config = dict(
    d_mlp=832,
    norm='rmsnorm',
    rope_base=10000.0,
    init='trunc',
    init_std_down=0.00373,
    beta1=0.95,
    warmup_steps=111,
)
Each number is 200 + 30 x the weight over its row's rms, rounded and kept within 0 to 999. Layers, rows and columns count from 0. The size before them is the row's rms in percent of the matrix's.

# layer 2 MLP down (transposed), 832x320, rms 0.12, rows 759-773, columns 0-159
102,161,163,183,224,180,168,181,206,208,172,192,215,196,236,159,184,180,170,176,160,226,199,218,226,172,203,216,203,157,129,234,205,191,152,230,197,252,202,197,208,242,201,204,135,207,177,199,168,147,184,203,163,221,185,178,216,211,137,147,206,241,201,222,207,168,217,181,216,205,239,219,214,179,152,216,214,200,251,175,173,201,192,127,243,192,211,167,176,198,255,190,212,163,260,252,226,166,175,185,170,215,257,203,220,202,188,175,210,184,199,215,195,238,175,96,222,201,201,205,210,222,188,197,184,233,232,191,215,211,221,146,197,184,173,226,190,213,198,180,213,245,201,212,202,224,216,199,184,203,228,158,183,235,156,203,204,168,179,215,222
103,184,221,183,271,199,143,192,165,175,212,210,218,233,247,194,220,230,181,100,234,226,145,210,200,182,205,225,161,174,266,215,252,187,229,225,222,148,176,172,187,195,147,224,171,214,207,274,218,191,179,223,240,206,193,219,168,251,198,208,244,222,223,189,170,216,173,192,188,174,221,189,192,217,151,244,207,212,191,264,177,163,201,141,195,124,213,215,184,192,195,199,221,232,150,182,193,162,201,151,189,196,197,199,229,152,265,184,230,178,158,209,201,220,208,194,213,161,204,192,201,210,219,186,189,216,205,199,234,201,193,223,227,190,223,234,193,179,193,133,225,199,230,179,202,211,182,226,247,190,228,194,194,160,173,195,199,225,251,242,183
097,236,171,169,152,180,245,197,227,171,185,207,225,199,233,171,206,222,231,193,150,189,227,200,193,232,197,196,256,193,219,180,272,211,191,223,188,204,192,226,192,200,160,155,196,208,197,178,215,187,246,172,220,246,171,220,213,182,236,176,212,171,245,181,187,230,217,168,212,225,178,267,232,147,235,198,187,188,192,194,179,183,169,179,226,202,272,220,160,189,186,195,186,176,197,246,196,223,158,227,188,160,218,201,210,207,173,204,251,156,217,235,268,201,224,220,144,203,161,250,231,210,255,214,173,237,199,159,193,244,228,233,214,228,224,226,232,237,169,168,212,171,184,181,178,182,195,224,158,223,188,177,192,214,203,169,182,218,216,237,263
097,219,201,230,223,214,228,214,205,280,237,187,234,207,162,202,208,118,203,185,191,172,196,206,228,213,218,197,236,243,167,286,222,162,182,184,201,203,229,222,208,171,196,152,198,231,241,197,254,238,202,226,221,185,221,243,210,205,216,208,186,130,138,239,184,269,259,178,171,214,165,221,234,232,162,158,249,157,207,172,245,167,173,195,197,216,238,251,220,172,170,189,171,192,192,258,178,225,183,238,164,201,183,243,211,222,174,250,170,211,152,213,205,198,171,224,276,207,219,212,249,206,203,174,251,203,176,194,205,162,135,206,196,198,246,199,176,180,240,204,156,266,205,161,191,213,218,213,249,193,222,187,196,197,164,263,203,228,208,218,221
097,185,173,184,232,164,211,222,241,208,198,214,227,194,199,170,247,262,172,183,247,185,236,162,216,156,188,166,204,213,190,203,193,179,235,205,186,162,208,204,176,241,206,251,218,238,158,198,185,245,200,186,167,153,199,215,184,245,166,214,189,196,210,213,165,183,195,183,189,159,181,215,229,217,225,247,214,195,221,176,177,161,191,217,169,192,204,193,249,240,180,206,239,208,212,204,206,211,247,153,169,193,204,226,205,235,173,162,137,186,158,235,202,153,165,200,214,194,197,181,231,220,196,220,173,210,256,205,171,274,238,240,180,215,231,205,146,164,184,202,210,223,199,190,219,193,256,198,230,242,129,242,164,164,198,190,195,195,225,193,186
100,192,149,168,223,204,195,201,172,223,162,224,148,195,215,221,218,219,176,255,212,200,103,199,183,224,139,232,210,210,229,261,239,185,225,214,211,224,225,203,266,212,235,146,210,204,171,261,192,193,224,164,197,216,226,245,178,217,183,236,222,203,219,179,258,194,191,266,154,193,187,219,149,215,157,191,230,228,197,228,249,210,161,223,136,190,183,207,212,236,247,228,178,203,181,188,192,191,210,223,239,183,248,155,208,218,180,216,166,225,179,239,164,198,206,185,154,189,171,173,200,185,168,181,234,185,207,201,177,192,170,173,171,180,181,211,234,196,221,178,200,214,173,248,194,211,221,231,203,165,213,231,169,254,158,180,191,205,213,130,217
094,224,224,142,217,176,224,241,224,211,170,153,263,135,207,182,209,203,257,211,177,158,182,152,188,239,173,245,216,146,209,195,191,177,183,195,189,212,212,214,183,205,215,209,211,212,204,251,175,208,211,215,249,205,251,268,219,215,218,224,236,201,170,186,241,266,165,170,158,207,194,208,201,190,137,171,225,208,234,212,226,216,154,181,167,175,220,205,154,201,187,184,259,230,178,182,221,176,125,182,196,136,190,193,190,176,172,150,216,120,207,191,224,217,207,198,164,195,202,251,191,218,181,215,233,193,197,160,222,173,177,149,215,188,183,201,229,167,196,113,232,205,198,217,215,209,242,191,179,206,226,153,200,244,244,188,180,200,217,185,159
100,245,146,187,191,160,191,163,181,189,228,182,216,222,207,189,231,195,194,221,171,210,180,128,185,202,241,234,212,179,200,178,225,259,147,176,224,187,246,263,180,214,168,181,174,207,230,195,237,205,177,172,241,206,191,212,187,213,216,190,177,208,228,189,272,187,214,247,202,222,166,255,182,180,202,243,242,173,226,219,183,239,222,234,201,215,220,214,130,160,232,171,181,205,208,198,238,216,151,217,217,198,211,197,217,275,186,229,170,178,209,227,195,186,148,203,277,202,144,217,202,223,227,232,237,205,155,228,122,236,192,217,231,232,192,207,254,180,170,218,193,187,205,138,192,235,221,253,218,177,202,187,162,215,176,174,199,201,229,235,257
099,180,234,196,220,240,220,255,199,140,178,183,223,172,222,224,185,196,183,178,184,177,168,132,179,250,171,177,201,149,187,213,201,151,244,195,214,228,267,254,187,229,221,166,197,213,183,280,169,164,171,191,168,159,228,207,198,177,200,195,228,188,203,195,181,249,166,205,199,215,211,173,158,201,210,165,282,203,190,195,198,209,248,223,210,200,183,211,240,161,215,233,155,199,199,177,184,214,196,208,241,162,161,214,221,224,251,239,163,217,173,183,217,148,228,129,150,179,192,178,209,231,217,218,186,179,209,243,155,222,191,178,184,180,255,191,187,237,227,262,208,286,203,236,169,201,219,184,199,162,178,193,210,161,182,197,151,173,197,193,171
100,181,222,192,191,141,177,110,211,174,164,193,252,186,263,146,218,188,186,189,142,204,197,222,191,203,218,240,196,238,198,170,183,169,187,239,174,146,181,252,153,216,179,256,181,223,223,183,199,225,174,242,182,208,212,176,171,161,171,247,165,288,206,203,213,191,191,155,223,225,167,232,186,223,182,209,199,262,211,145,178,196,246,195,176,197,143,190,179,260,171,186,232,223,185,185,199,211,184,197,176,189,183,201,253,210,197,205,201,187,197,177,220,188,187,195,194,192,219,197,173,195,177,102,199,174,189,191,225,183,204,202,203,223,202,187,207,225,169,227,224,223,230,210,209,188,202,254,209,155,201,217,214,228,194,239,242,151,187,194,206
108,207,195,199,236,257,228,209,191,201,217,228,157,178,214,232,203,194,120,213,245,235,165,142,186,208,193,177,177,138,197,149,201,233,224,215,217,171,172,183,183,240,216,218,199,199,193,238,213,210,180,219,177,145,229,252,244,200,191,210,204,197,192,221,244,155,117,232,211,213,206,234,189,258,230,184,196,202,211,208,192,165,222,222,160,147,202,197,214,204,193,205,184,255,163,197,194,213,216,154,235,178,188,261,151,174,183,209,181,217,234,162,207,196,261,268,216,211,223,224,165,213,158,163,192,162,149,191,194,183,223,236,253,222,213,177,230,214,233,228,173,220,256,204,152,146,213,202,194,221,192,245,175,210,220,216,210,178,228,204,202
102,175,229,177,180,185,226,163,200,227,161,211,252,226,153,144,161,178,164,198,194,179,208,161,160,190,214,183,179,213,167,235,157,218,213,200,221,149,233,174,162,188,171,213,158,175,188,203,212,156,260,217,202,144,209,202,163,185,214,225,218,192,171,193,210,221,206,198,224,183,199,234,144,198,245,244,229,202,184,254,258,142,189,223,198,210,220,219,238,216,185,151,195,155,190,190,210,170,173,223,128,149,209,270,163,193,235,179,175,160,223,168,177,177,172,199,143,246,189,223,242,214,223,208,203,145,158,224,194,149,156,201,217,209,190,185,217,235,220,175,219,246,208,218,170,226,187,200,185,220,221,206,238,230,240,213,185,174,218,227,188
100,214,153,244,208,213,207,227,192,221,240,184,182,262,187,206,171,203,185,211,223,222,202,185,243,175,196,189,220,236,218,176,208,183,225,219,215,196,197,191,181,276,205,261,163,210,219,207,205,214,234,208,190,162,185,226,196,197,169,225,138,235,171,241,127,171,203,216,177,228,200,183,198,205,218,235,227,179,186,117,191,185,154,175,196,215,163,224,200,208,174,207,186,174,185,251,202,178,206,202,182,191,161,176,205,262,228,180,211,239,143,257,257,229,249,157,160,173,177,140,169,225,157,222,227,160,197,204,206,159,229,221,250,226,188,235,212,217,226,181,213,196,225,195,188,159,230,248,207,209,217,233,241,193,199,185,175,171,143,216,142
105,212,216,178,195,172,202,222,187,224,227,181,102,178,185,235,144,213,198,176,258,197,252,204,230,166,192,160,216,173,183,159,173,207,218,209,155,186,142,202,202,207,246,217,191,241,193,184,195,237,209,159,175,198,199,228,221,242,227,205,192,230,170,248,216,276,153,186,167,181,232,178,185,192,198,199,193,189,146,208,183,219,206,218,200,150,167,182,176,210,163,177,215,219,231,196,203,178,257,181,191,196,196,177,175,195,167,192,195,158,199,208,206,180,200,210,142,136,203,219,196,184,201,194,184,270,178,163,204,241,172,178,183,202,250,236,176,157,227,185,238,222,254,236,182,195,231,211,160,189,211,180,182,200,171,220,209,213,143,223,215
101,157,214,237,210,177,194,150,148,175,197,238,174,253,112,203,222,223,212,206,191,156,246,200,185,259,176,178,184,181,242,262,125,211,248,205,158,221,153,169,216,216,163,271,182,199,254,205,180,210,215,177,215,179,187,205,185,176,248,174,194,144,228,189,171,235,204,224,168,197,197,244,177,224,214,196,214,181,216,181,178,178,169,217,273,228,201,179,152,129,181,227,212,198,225,191,187,156,226,205,211,218,184,214,228,225,196,199,217,185,206,175,221,227,228,170,176,186,152,151,200,182,194,206,173,218,184,174,203,183,150,177,239,247,235,241,197,221,206,175,172,204,129,206,132,220,189,195,181,164,213,166,217,184,160,175,216,198,189,202,183
# layer 2 MLP gate, 832x320, rms 0.131, rows 760-774, columns 0-159
100,238,175,212,190,115,208,219,247,173,225,209,224,182,203,232,205,255,177,206,187,255,205,211,216,211,225,178,237,181,192,171,197,191,119,185,205,234,211,155,186,213,196,177,236,210,201,227,196,211,214,214,192,132,185,214,213,181,156,238,259,227,266,165,215,137,229,189,233,208,221,244,217,180,165,185,165,223,204,258,223,187,208,222,208,224,263,166,187,192,219,172,219,186,184,202,167,208,164,210,203,255,215,221,201,193,134,227,205,210,197,133,195,197,173,145,203,177,222,280,179,245,214,199,165,166,229,189,221,194,199,210,294,141,217,197,190,209,247,195,201,168,245,157,237,218,222,196,208,163,206,199,182,211,182,211,235,246,209,159,176
107,222,208,168,274,236,252,176,161,206,241,180,240,227,211,193,240,227,219,210,199,145,182,220,207,184,229,215,141,150,205,158,206,223,193,233,229,217,211,217,250,288,247,287,172,195,220,205,141,225,208,182,168,177,236,201,179,221,178,230,131,257,283,232,185,188,216,223,191,171,190,207,168,246,206,192,188,178,202,171,182,192,192,226,228,224,201,193,257,183,185,220,227,236,200,203,238,160,222,201,175,217,245,207,164,175,229,200,175,188,234,219,178,207,238,215,226,185,220,199,219,208,216,177,219,182,235,221,209,213,196,185,217,206,182,185,128,159,217,169,182,210,224,280,231,210,244,158,246,183,208,207,161,212,212,207,257,215,208,201,183
102,239,173,201,227,209,241,255,204,263,282,252,146,243,212,258,214,201,206,244,239,225,203,204,171,216,170,200,188,130,230,181,151,279,223,231,172,233,184,231,202,200,231,195,135,213,214,235,189,147,214,182,208,186,210,174,216,224,239,164,240,252,184,236,143,255,210,195,232,241,213,194,160,243,194,174,241,162,213,230,197,213,221,211,163,202,201,183,198,215,197,221,194,203,217,192,221,171,234,258,223,169,173,179,165,217,180,232,160,227,191,204,210,198,172,216,226,213,217,223,176,187,244,219,221,189,220,212,214,173,209,240,185,223,258,154,220,234,190,241,208,253,196,215,226,210,201,214,252,211,233,222,217,177,249,225,167,163,181,216,229
102,183,211,191,196,193,211,219,237,225,158,235,220,170,192,246,226,229,265,200,225,269,152,214,197,212,213,192,163,175,209,236,202,242,215,239,210,204,201,177,173,174,210,254,220,221,186,244,209,212,275,185,199,158,212,172,162,175,245,232,168,160,221,136,178,187,187,201,222,187,136,181,233,199,199,189,213,207,202,196,208,206,194,207,147,187,242,247,230,235,233,179,173,221,244,307,248,210,160,156,182,221,188,244,221,199,193,191,209,173,172,198,195,199,181,204,216,256,217,199,187,167,184,186,177,226,257,216,197,190,194,266,205,224,216,185,208,178,205,192,242,198,172,260,199,242,204,220,221,192,155,225,159,150,209,184,201,231,131,174,193
097,187,206,169,168,177,188,270,188,269,174,208,185,202,271,186,214,164,250,201,225,190,203,152,118,158,140,213,203,219,206,261,199,245,177,176,238,219,178,181,197,158,197,218,170,225,173,189,169,208,187,231,173,214,203,156,190,212,156,175,192,163,209,203,206,201,135,139,196,222,240,187,272,228,178,227,211,217,233,190,238,235,172,191,241,194,178,202,210,233,148,244,213,209,162,201,241,211,192,192,186,233,166,236,155,119,194,190,226,227,252,245,154,194,253,234,190,189,216,290,194,221,210,187,215,250,203,194,175,187,182,148,220,166,147,197,161,255,192,199,176,232,195,165,193,223,167,152,251,178,144,189,208,208,234,220,192,175,153,197,184
105,141,187,209,239,239,171,188,188,230,201,236,141,177,211,231,202,189,203,186,227,225,179,174,181,169,205,164,232,215,185,212,185,210,230,197,225,227,173,187,237,198,209,242,154,237,214,244,168,202,223,197,208,172,202,195,232,216,182,196,161,203,204,173,173,225,170,145,181,157,207,193,194,178,191,181,209,163,188,170,214,226,227,219,196,221,198,219,228,205,113,173,194,213,268,214,223,208,260,176,216,206,213,180,229,189,178,160,182,224,216,206,179,201,173,191,259,209,208,206,193,192,143,218,233,203,204,190,240,238,258,253,168,234,188,257,227,246,234,244,148,204,217,178,198,187,184,247,221,231,206,242,183,190,211,224,175,204,216,181,164
098,221,234,185,223,242,185,177,204,175,205,131,234,160,156,199,227,250,223,185,193,169,208,257,239,185,197,197,167,241,179,291,173,152,180,258,186,178,188,190,185,201,229,189,183,212,182,217,239,212,226,185,205,174,200,151,232,179,183,213,266,217,182,239,197,175,205,207,198,166,158,195,202,249,182,190,161,184,188,172,153,155,237,209,203,157,169,198,235,224,177,209,230,207,199,175,186,220,228,232,219,213,227,152,218,138,233,234,204,240,245,112,183,245,214,192,168,163,221,187,223,202,226,214,154,225,229,187,224,192,224,198,168,148,193,210,259,211,158,205,188,175,254,217,217,198,169,219,218,264,186,192,215,205,164,222,175,200,141,210,182
100,176,240,177,265,210,282,221,241,190,188,167,236,187,182,210,196,185,167,211,236,212,229,185,184,145,221,199,254,179,254,220,204,179,219,192,175,176,213,199,229,245,245,161,207,183,209,213,200,173,174,180,189,138,198,195,178,262,197,158,206,183,187,224,196,234,222,191,263,177,203,182,184,237,244,179,164,192,191,123,202,178,240,229,204,166,171,214,239,251,236,208,215,244,248,184,180,200,247,224,200,139,206,132,207,170,189,199,224,173,191,132,199,212,262,162,231,172,198,225,150,227,214,206,214,186,142,208,181,241,203,229,185,208,242,152,258,229,197,237,167,166,186,234,157,209,225,208,204,221,166,148,228,229,233,188,188,228,184,215,133
101,185,233,194,202,169,222,208,220,239,196,165,188,205,218,157,212,212,199,224,250,226,232,186,223,245,160,184,191,236,214,166,210,205,237,222,224,204,232,185,173,192,244,285,182,185,192,221,250,212,176,244,237,184,241,157,223,195,162,176,160,176,205,157,227,189,158,255,220,182,216,205,182,211,179,185,220,186,211,197,159,187,144,227,213,251,208,217,207,199,221,186,179,201,180,105,232,189,182,204,201,205,195,192,199,240,209,164,240,234,187,251,264,188,173,224,174,196,169,201,132,227,229,197,174,202,196,239,186,164,218,255,230,218,219,208,146,207,171,192,178,237,226,206,198,176,166,160,199,222,206,230,177,230,224,264,174,202,215,160,199
097,162,208,186,201,189,208,150,189,202,231,163,224,197,146,191,195,175,147,178,189,201,175,200,205,206,177,148,206,191,269,199,210,187,200,176,212,153,176,221,217,196,142,207,273,246,177,179,221,215,282,206,234,213,155,213,198,249,237,196,181,185,194,159,171,182,215,239,197,208,194,233,262,202,120,198,217,211,196,178,198,248,249,182,208,215,167,183,200,184,174,188,241,215,175,181,142,169,228,176,167,219,162,178,276,215,198,206,169,185,182,118,195,218,212,236,206,177,233,235,144,171,201,179,140,229,171,180,162,161,202,180,157,236,193,230,169,207,234,235,255,188,203,209,145,195,173,172,263,216,205,139,204,199,162,186,195,184,157,204,210
109,207,188,200,224,195,181,214,251,204,174,170,183,174,158,236,159,234,208,173,232,205,173,225,195,184,235,225,200,226,192,194,232,194,224,180,168,222,178,208,170,176,179,204,249,196,177,206,163,210,228,198,193,224,230,160,165,189,217,162,151,199,181,195,146,230,127,188,195,243,212,188,248,221,240,276,154,164,204,164,219,196,228,178,210,200,196,238,142,190,239,169,193,157,178,207,198,218,171,230,232,202,205,190,230,202,245,289,197,160,173,212,163,186,172,150,184,193,195,173,238,207,190,182,225,114,205,252,182,213,196,231,182,211,223,195,195,228,169,165,184,160,200,195,208,179,181,201,168,192,239,193,170,218,203,160,224,210,171,115,249
099,245,128,185,206,215,226,214,142,135,251,205,234,198,189,214,184,236,188,199,179,227,216,198,216,207,243,194,215,223,257,196,173,214,229,188,184,222,171,149,188,226,179,211,165,271,212,203,150,237,307,228,212,191,192,186,212,238,176,172,245,189,196,192,151,199,202,184,222,159,273,214,235,225,147,253,212,202,232,204,129,204,251,219,169,215,204,228,180,239,125,196,224,240,173,235,251,201,116,173,189,262,273,164,224,180,186,219,182,180,184,201,226,209,171,151,183,172,166,152,223,181,227,185,200,188,205,204,213,143,192,204,238,253,158,215,232,171,189,203,182,165,159,137,230,226,214,249,191,210,170,188,189,239,145,157,189,166,235,181,163
100,171,222,219,173,173,159,200,190,230,198,223,226,196,236,189,231,182,180,187,185,138,190,219,111,187,137,239,220,266,222,188,275,256,242,215,205,165,199,184,196,209,198,271,188,176,193,193,183,227,184,220,240,278,171,161,239,170,255,177,182,148,180,169,267,169,209,204,189,206,223,191,186,190,244,274,198,192,226,204,187,207,166,203,206,213,225,190,215,151,197,187,194,223,162,168,228,202,212,199,213,217,225,229,130,161,208,161,242,212,170,196,203,196,223,212,217,264,207,154,229,231,177,172,185,130,179,267,230,168,218,189,202,189,193,210,185,150,165,190,178,251,227,210,202,179,128,194,170,187,174,103,174,206,227,201,148,208,219,222,232
097,225,198,181,184,219,197,169,174,210,173,185,174,206,156,223,216,203,173,162,202,158,190,179,146,206,205,222,197,198,242,189,195,174,176,234,194,168,232,184,170,214,165,176,190,257,215,176,227,206,221,165,225,174,231,226,224,156,203,210,187,183,221,141,172,246,186,196,236,236,217,257,195,155,190,165,218,191,198,134,163,223,208,234,196,193,219,233,207,230,169,227,186,263,189,219,211,260,215,217,222,232,171,230,219,212,214,218,177,180,238,210,232,238,206,197,262,142,198,201,187,192,160,144,203,225,175,169,192,169,240,183,181,233,206,242,196,155,279,174,216,174,210,213,234,196,206,199,161,195,144,204,191,160,211,232,165,186,236,163,107
099,234,196,198,238,182,205,254,258,218,177,161,197,185,167,200,175,220,180,234,194,197,199,244,176,213,163,205,204,197,202,210,256,196,224,153,224,207,159,204,203,188,162,232,224,137,171,200,206,182,250,198,205,163,198,188,196,179,145,182,150,188,188,207,218,201,228,186,184,168,231,213,207,179,143,176,177,183,230,254,217,214,223,215,183,236,210,204,156,150,192,217,186,172,213,198,227,188,233,170,239,208,152,214,190,243,181,187,151,212,195,180,263,233,167,250,203,198,240,220,194,199,234,211,213,188,220,189,182,212,242,187,169,205,249,260,183,238,179,209,244,158,200,208,208,160,137,194,179,228,192,248,203,208,216,191,214,166,182,127,198
# layer 2 MLP up, 832x320, rms 0.133, rows 760-773, columns 0-159
108,172,216,197,231,245,207,158,177,146,205,199,206,191,201,187,219,231,202,186,215,176,143,181,220,207,200,182,230,162,176,220,181,229,183,179,171,253,164,206,222,185,252,228,186,178,217,221,223,174,218,242,215,172,183,197,183,201,146,222,252,216,243,205,247,257,192,173,124,235,162,231,161,165,235,155,199,196,185,257,247,175,213,166,173,232,169,243,169,164,207,204,251,184,160,290,206,239,176,200,179,279,207,176,198,209,161,199,208,212,238,195,235,192,213,193,177,131,230,217,196,232,216,228,189,196,233,116,181,254,236,188,260,178,229,218,186,206,255,187,210,188,274,181,209,214,195,200,197,146,166,145,181,214,177,230,200,191,192,199,206
108,182,268,209,234,210,165,200,182,199,213,217,234,182,171,228,215,172,230,161,168,257,228,217,207,214,224,218,222,219,243,187,267,234,197,181,207,147,173,196,180,180,219,229,175,195,197,196,152,252,203,211,167,190,217,219,188,149,174,222,192,153,191,187,165,207,237,175,183,156,174,203,194,210,166,159,173,224,187,199,240,139,185,220,252,219,125,172,176,212,215,186,178,175,210,141,196,208,252,175,188,252,157,189,196,209,237,181,207,201,206,217,201,231,224,226,235,160,232,196,200,217,190,225,191,244,186,153,221,161,175,201,196,193,250,231,194,191,240,216,190,196,160,212,176,187,151,219,260,201,189,251,206,198,243,182,268,200,287,204,251
098,172,218,145,186,176,188,209,203,221,172,228,193,221,191,193,216,242,205,185,210,206,206,190,200,196,215,189,170,196,232,231,180,230,216,250,184,153,219,231,238,188,168,211,191,237,176,216,187,173,213,189,214,246,173,186,200,247,223,141,205,254,118,215,184,186,170,207,228,214,228,222,118,241,225,176,207,167,241,219,192,225,252,140,152,229,223,229,195,240,189,165,186,194,182,211,185,236,230,229,192,226,206,173,235,163,185,197,131,217,180,239,177,205,189,216,193,206,219,178,191,148,220,208,175,213,272,173,207,172,241,218,147,147,208,182,189,226,166,199,230,216,244,202,213,200,216,243,164,210,204,216,192,194,191,150,194,230,127,227,228
093,202,210,183,164,207,122,201,180,220,225,193,236,149,163,198,199,232,188,191,221,242,214,186,185,219,164,162,153,170,147,186,186,195,201,184,228,211,189,184,155,224,178,242,261,166,206,203,229,163,203,196,226,167,177,195,190,298,217,122,210,206,171,159,186,156,180,185,189,181,172,204,207,179,230,172,201,239,250,151,211,179,154,230,129,192,220,215,224,208,178,223,202,224,157,251,194,228,168,222,202,172,202,227,173,210,166,149,178,233,192,144,181,244,159,194,229,271,181,229,235,215,255,227,161,215,208,205,244,192,213,314,227,201,250,221,197,181,180,227,163,197,254,152,191,207,181,238,190,217,142,212,174,207,191,209,211,191,208,209,138
095,171,228,193,162,213,203,196,121,195,189,237,109,188,198,172,153,262,218,159,168,196,179,159,185,155,158,220,165,228,167,273,176,215,204,167,191,232,173,177,221,227,214,217,172,212,214,234,192,204,218,217,220,182,250,213,211,189,226,248,234,198,237,158,214,192,169,192,146,230,195,209,228,174,178,197,187,182,171,192,234,215,232,255,218,185,197,195,174,227,256,167,207,204,194,193,182,222,194,208,230,204,216,196,205,186,220,261,201,228,181,153,169,196,159,253,219,124,216,294,201,219,257,205,202,195,207,212,185,164,223,195,232,203,210,170,179,166,123,172,173,202,139,156,160,217,190,210,220,209,187,232,228,217,156,212,181,196,188,233,205
103,133,215,175,177,165,178,217,187,167,217,160,203,191,241,153,186,176,261,218,214,191,174,199,245,201,213,191,206,234,195,145,230,175,167,195,210,136,230,230,184,190,179,173,170,210,226,188,226,173,270,139,184,202,186,181,197,219,154,203,206,226,232,204,228,224,234,183,202,174,225,191,201,202,152,284,212,172,234,229,207,193,211,119,190,164,243,141,178,228,185,197,241,196,165,199,158,190,183,165,249,254,194,193,212,202,185,210,184,184,191,208,192,188,202,183,148,226,213,240,200,229,178,180,143,148,229,160,173,169,189,179,164,157,203,197,231,155,227,199,211,206,256,203,234,227,205,183,226,215,179,154,182,231,167,245,202,204,176,191,212
097,219,226,220,224,249,269,173,216,215,223,213,191,219,162,189,185,166,165,214,177,239,220,195,199,183,148,197,203,206,197,195,210,135,254,220,189,196,177,216,224,225,246,231,166,242,169,158,257,208,175,179,225,194,207,187,209,186,156,188,235,218,206,214,179,183,203,223,239,148,213,182,191,227,178,211,189,233,144,212,128,183,213,220,297,216,223,205,191,218,163,227,218,177,159,205,257,245,229,168,203,156,163,191,241,190,188,147,196,144,229,188,218,252,235,192,192,193,251,89,203,222,150,182,183,210,235,216,212,235,198,141,197,193,193,242,233,217,202,189,243,218,227,227,200,219,226,205,206,235,271,153,206,192,228,175,222,193,216,153,192
098,202,140,234,201,209,230,184,196,224,190,224,220,175,165,192,198,182,205,226,187,246,182,147,194,194,197,208,119,214,225,189,226,218,148,227,190,209,176,225,194,190,253,233,155,162,200,168,192,169,162,224,287,141,179,250,230,157,246,194,167,220,170,209,221,243,174,247,177,229,251,191,230,156,202,152,176,210,188,187,209,202,169,228,202,167,254,209,214,216,278,215,203,158,217,210,191,228,248,217,266,203,190,184,252,225,178,218,190,260,161,133,196,165,215,220,188,215,250,209,177,224,251,212,217,246,193,159,169,167,239,282,211,178,168,184,235,165,179,200,124,150,189,157,179,168,200,207,211,169,161,204,185,188,236,200,234,135,170,204,208
098,193,191,221,161,170,171,210,157,218,163,189,156,247,208,124,182,167,210,186,214,213,153,178,183,145,196,240,194,259,183,173,253,239,192,174,217,141,228,210,192,188,232,218,197,214,169,207,196,258,282,181,183,187,190,156,211,159,189,177,127,249,249,169,228,186,178,213,133,188,205,177,202,222,214,201,199,201,230,272,236,165,199,203,178,231,174,191,202,243,162,152,182,201,181,229,221,231,189,242,136,159,169,237,162,186,252,160,152,230,195,172,152,217,273,204,191,220,213,180,224,210,217,227,208,236,198,168,182,187,176,187,182,217,197,201,172,145,224,194,225,224,251,199,164,213,232,165,228,190,212,201,154,202,179,214,216,223,167,168,204
103,160,235,133,211,224,206,188,184,219,176,238,220,176,177,237,213,160,182,189,207,238,185,183,129,219,176,191,242,201,232,203,231,204,201,248,208,181,185,141,172,216,193,236,235,200,198,145,185,187,214,189,208,197,186,205,235,210,224,233,195,130,148,196,176,184,147,205,266,238,200,200,222,173,218,150,183,186,161,169,252,196,239,238,162,162,179,139,210,256,224,163,234,220,198,175,120,155,237,254,195,208,162,232,231,198,175,200,193,187,215,77,181,245,218,216,197,205,182,232,179,233,182,200,157,199,209,180,183,149,236,231,184,173,169,175,183,144,139,216,223,218,237,205,179,219,212,164,228,216,214,195,172,220,202,155,210,116,195,267,190
101,196,235,268,139,185,206,255,164,177,185,182,251,236,176,170,201,160,180,185,250,210,240,155,196,205,224,229,254,242,145,218,166,251,156,220,205,262,203,192,198,231,188,233,240,188,262,156,218,200,188,185,266,174,218,202,247,256,202,180,219,222,184,282,171,190,230,194,204,185,162,182,203,156,166,227,192,179,200,167,186,178,193,219,254,184,182,211,246,189,198,200,178,202,225,210,196,201,199,167,159,186,233,231,172,217,219,208,226,170,159,215,240,204,207,171,240,212,215,193,196,187,211,212,165,156,235,255,156,189,218,209,168,223,226,189,160,216,208,212,169,223,213,200,161,145,229,197,236,146,182,180,173,164,196,243,149,200,184,159,231
100,183,188,217,172,170,197,182,252,179,158,213,198,172,174,178,180,176,173,212,186,223,130,236,219,184,251,187,180,169,197,125,220,177,191,211,200,237,212,195,250,182,207,196,181,163,179,250,231,217,172,215,194,198,189,236,176,177,123,188,220,202,207,157,192,193,177,181,242,185,249,219,186,254,230,255,190,227,156,263,192,149,226,145,227,169,216,189,135,191,213,231,159,146,211,196,183,202,228,204,183,149,204,223,226,198,192,192,219,168,188,165,157,208,204,232,212,264,217,181,230,204,239,180,197,175,173,212,268,227,177,186,213,171,236,206,167,185,257,183,192,192,260,218,220,174,226,156,191,224,158,202,206,173,199,247,238,291,210,153,181
101,107,249,199,278,223,224,217,183,197,176,193,179,246,201,223,166,185,256,175,183,200,200,212,227,189,173,139,148,160,195,194,216,199,182,180,167,198,139,207,225,259,210,174,163,181,198,203,187,166,252,182,246,214,197,161,216,218,189,269,217,121,211,206,213,197,156,200,202,177,253,162,208,211,208,213,170,210,179,132,225,219,184,206,204,183,195,213,188,224,232,165,227,194,180,253,192,188,226,197,241,200,210,195,272,163,221,234,196,221,169,267,206,162,189,234,203,204,242,235,230,233,235,194,195,230,198,232,159,228,210,212,197,227,177,198,197,194,174,190,229,204,204,191,198,165,197,195,217,162,212,159,209,223,205,215,187,204,152,178,247
100,203,195,149,198,244,217,207,200,211,199,228,227,227,173,169,236,194,187,187,205,209,145,138,154,177,155,190,199,217,256,198,132,215,166,189,201,221,257,199,230,198,204,177,185,190,259,230,199,196,163,158,187,173,181,248,189,148,214,241,228,196,147,197,190,204,162,151,219,188,280,243,235,214,210,156,205,206,199,220,211,141,163,222,207,181,235,239,200,182,189,239,177,210,231,151,208,215,234,192,213,196,214,175,188,184,178,232,163,271,187,208,189,217,219,177,172,215,149,188,211,180,218,167,227,217,214,203,200,191,235,169,237,136,203,213,147,165,284,237,219,154,223,205,199,220,228,196,188,249,149,195,153,189,170,250,201,178,239,227,176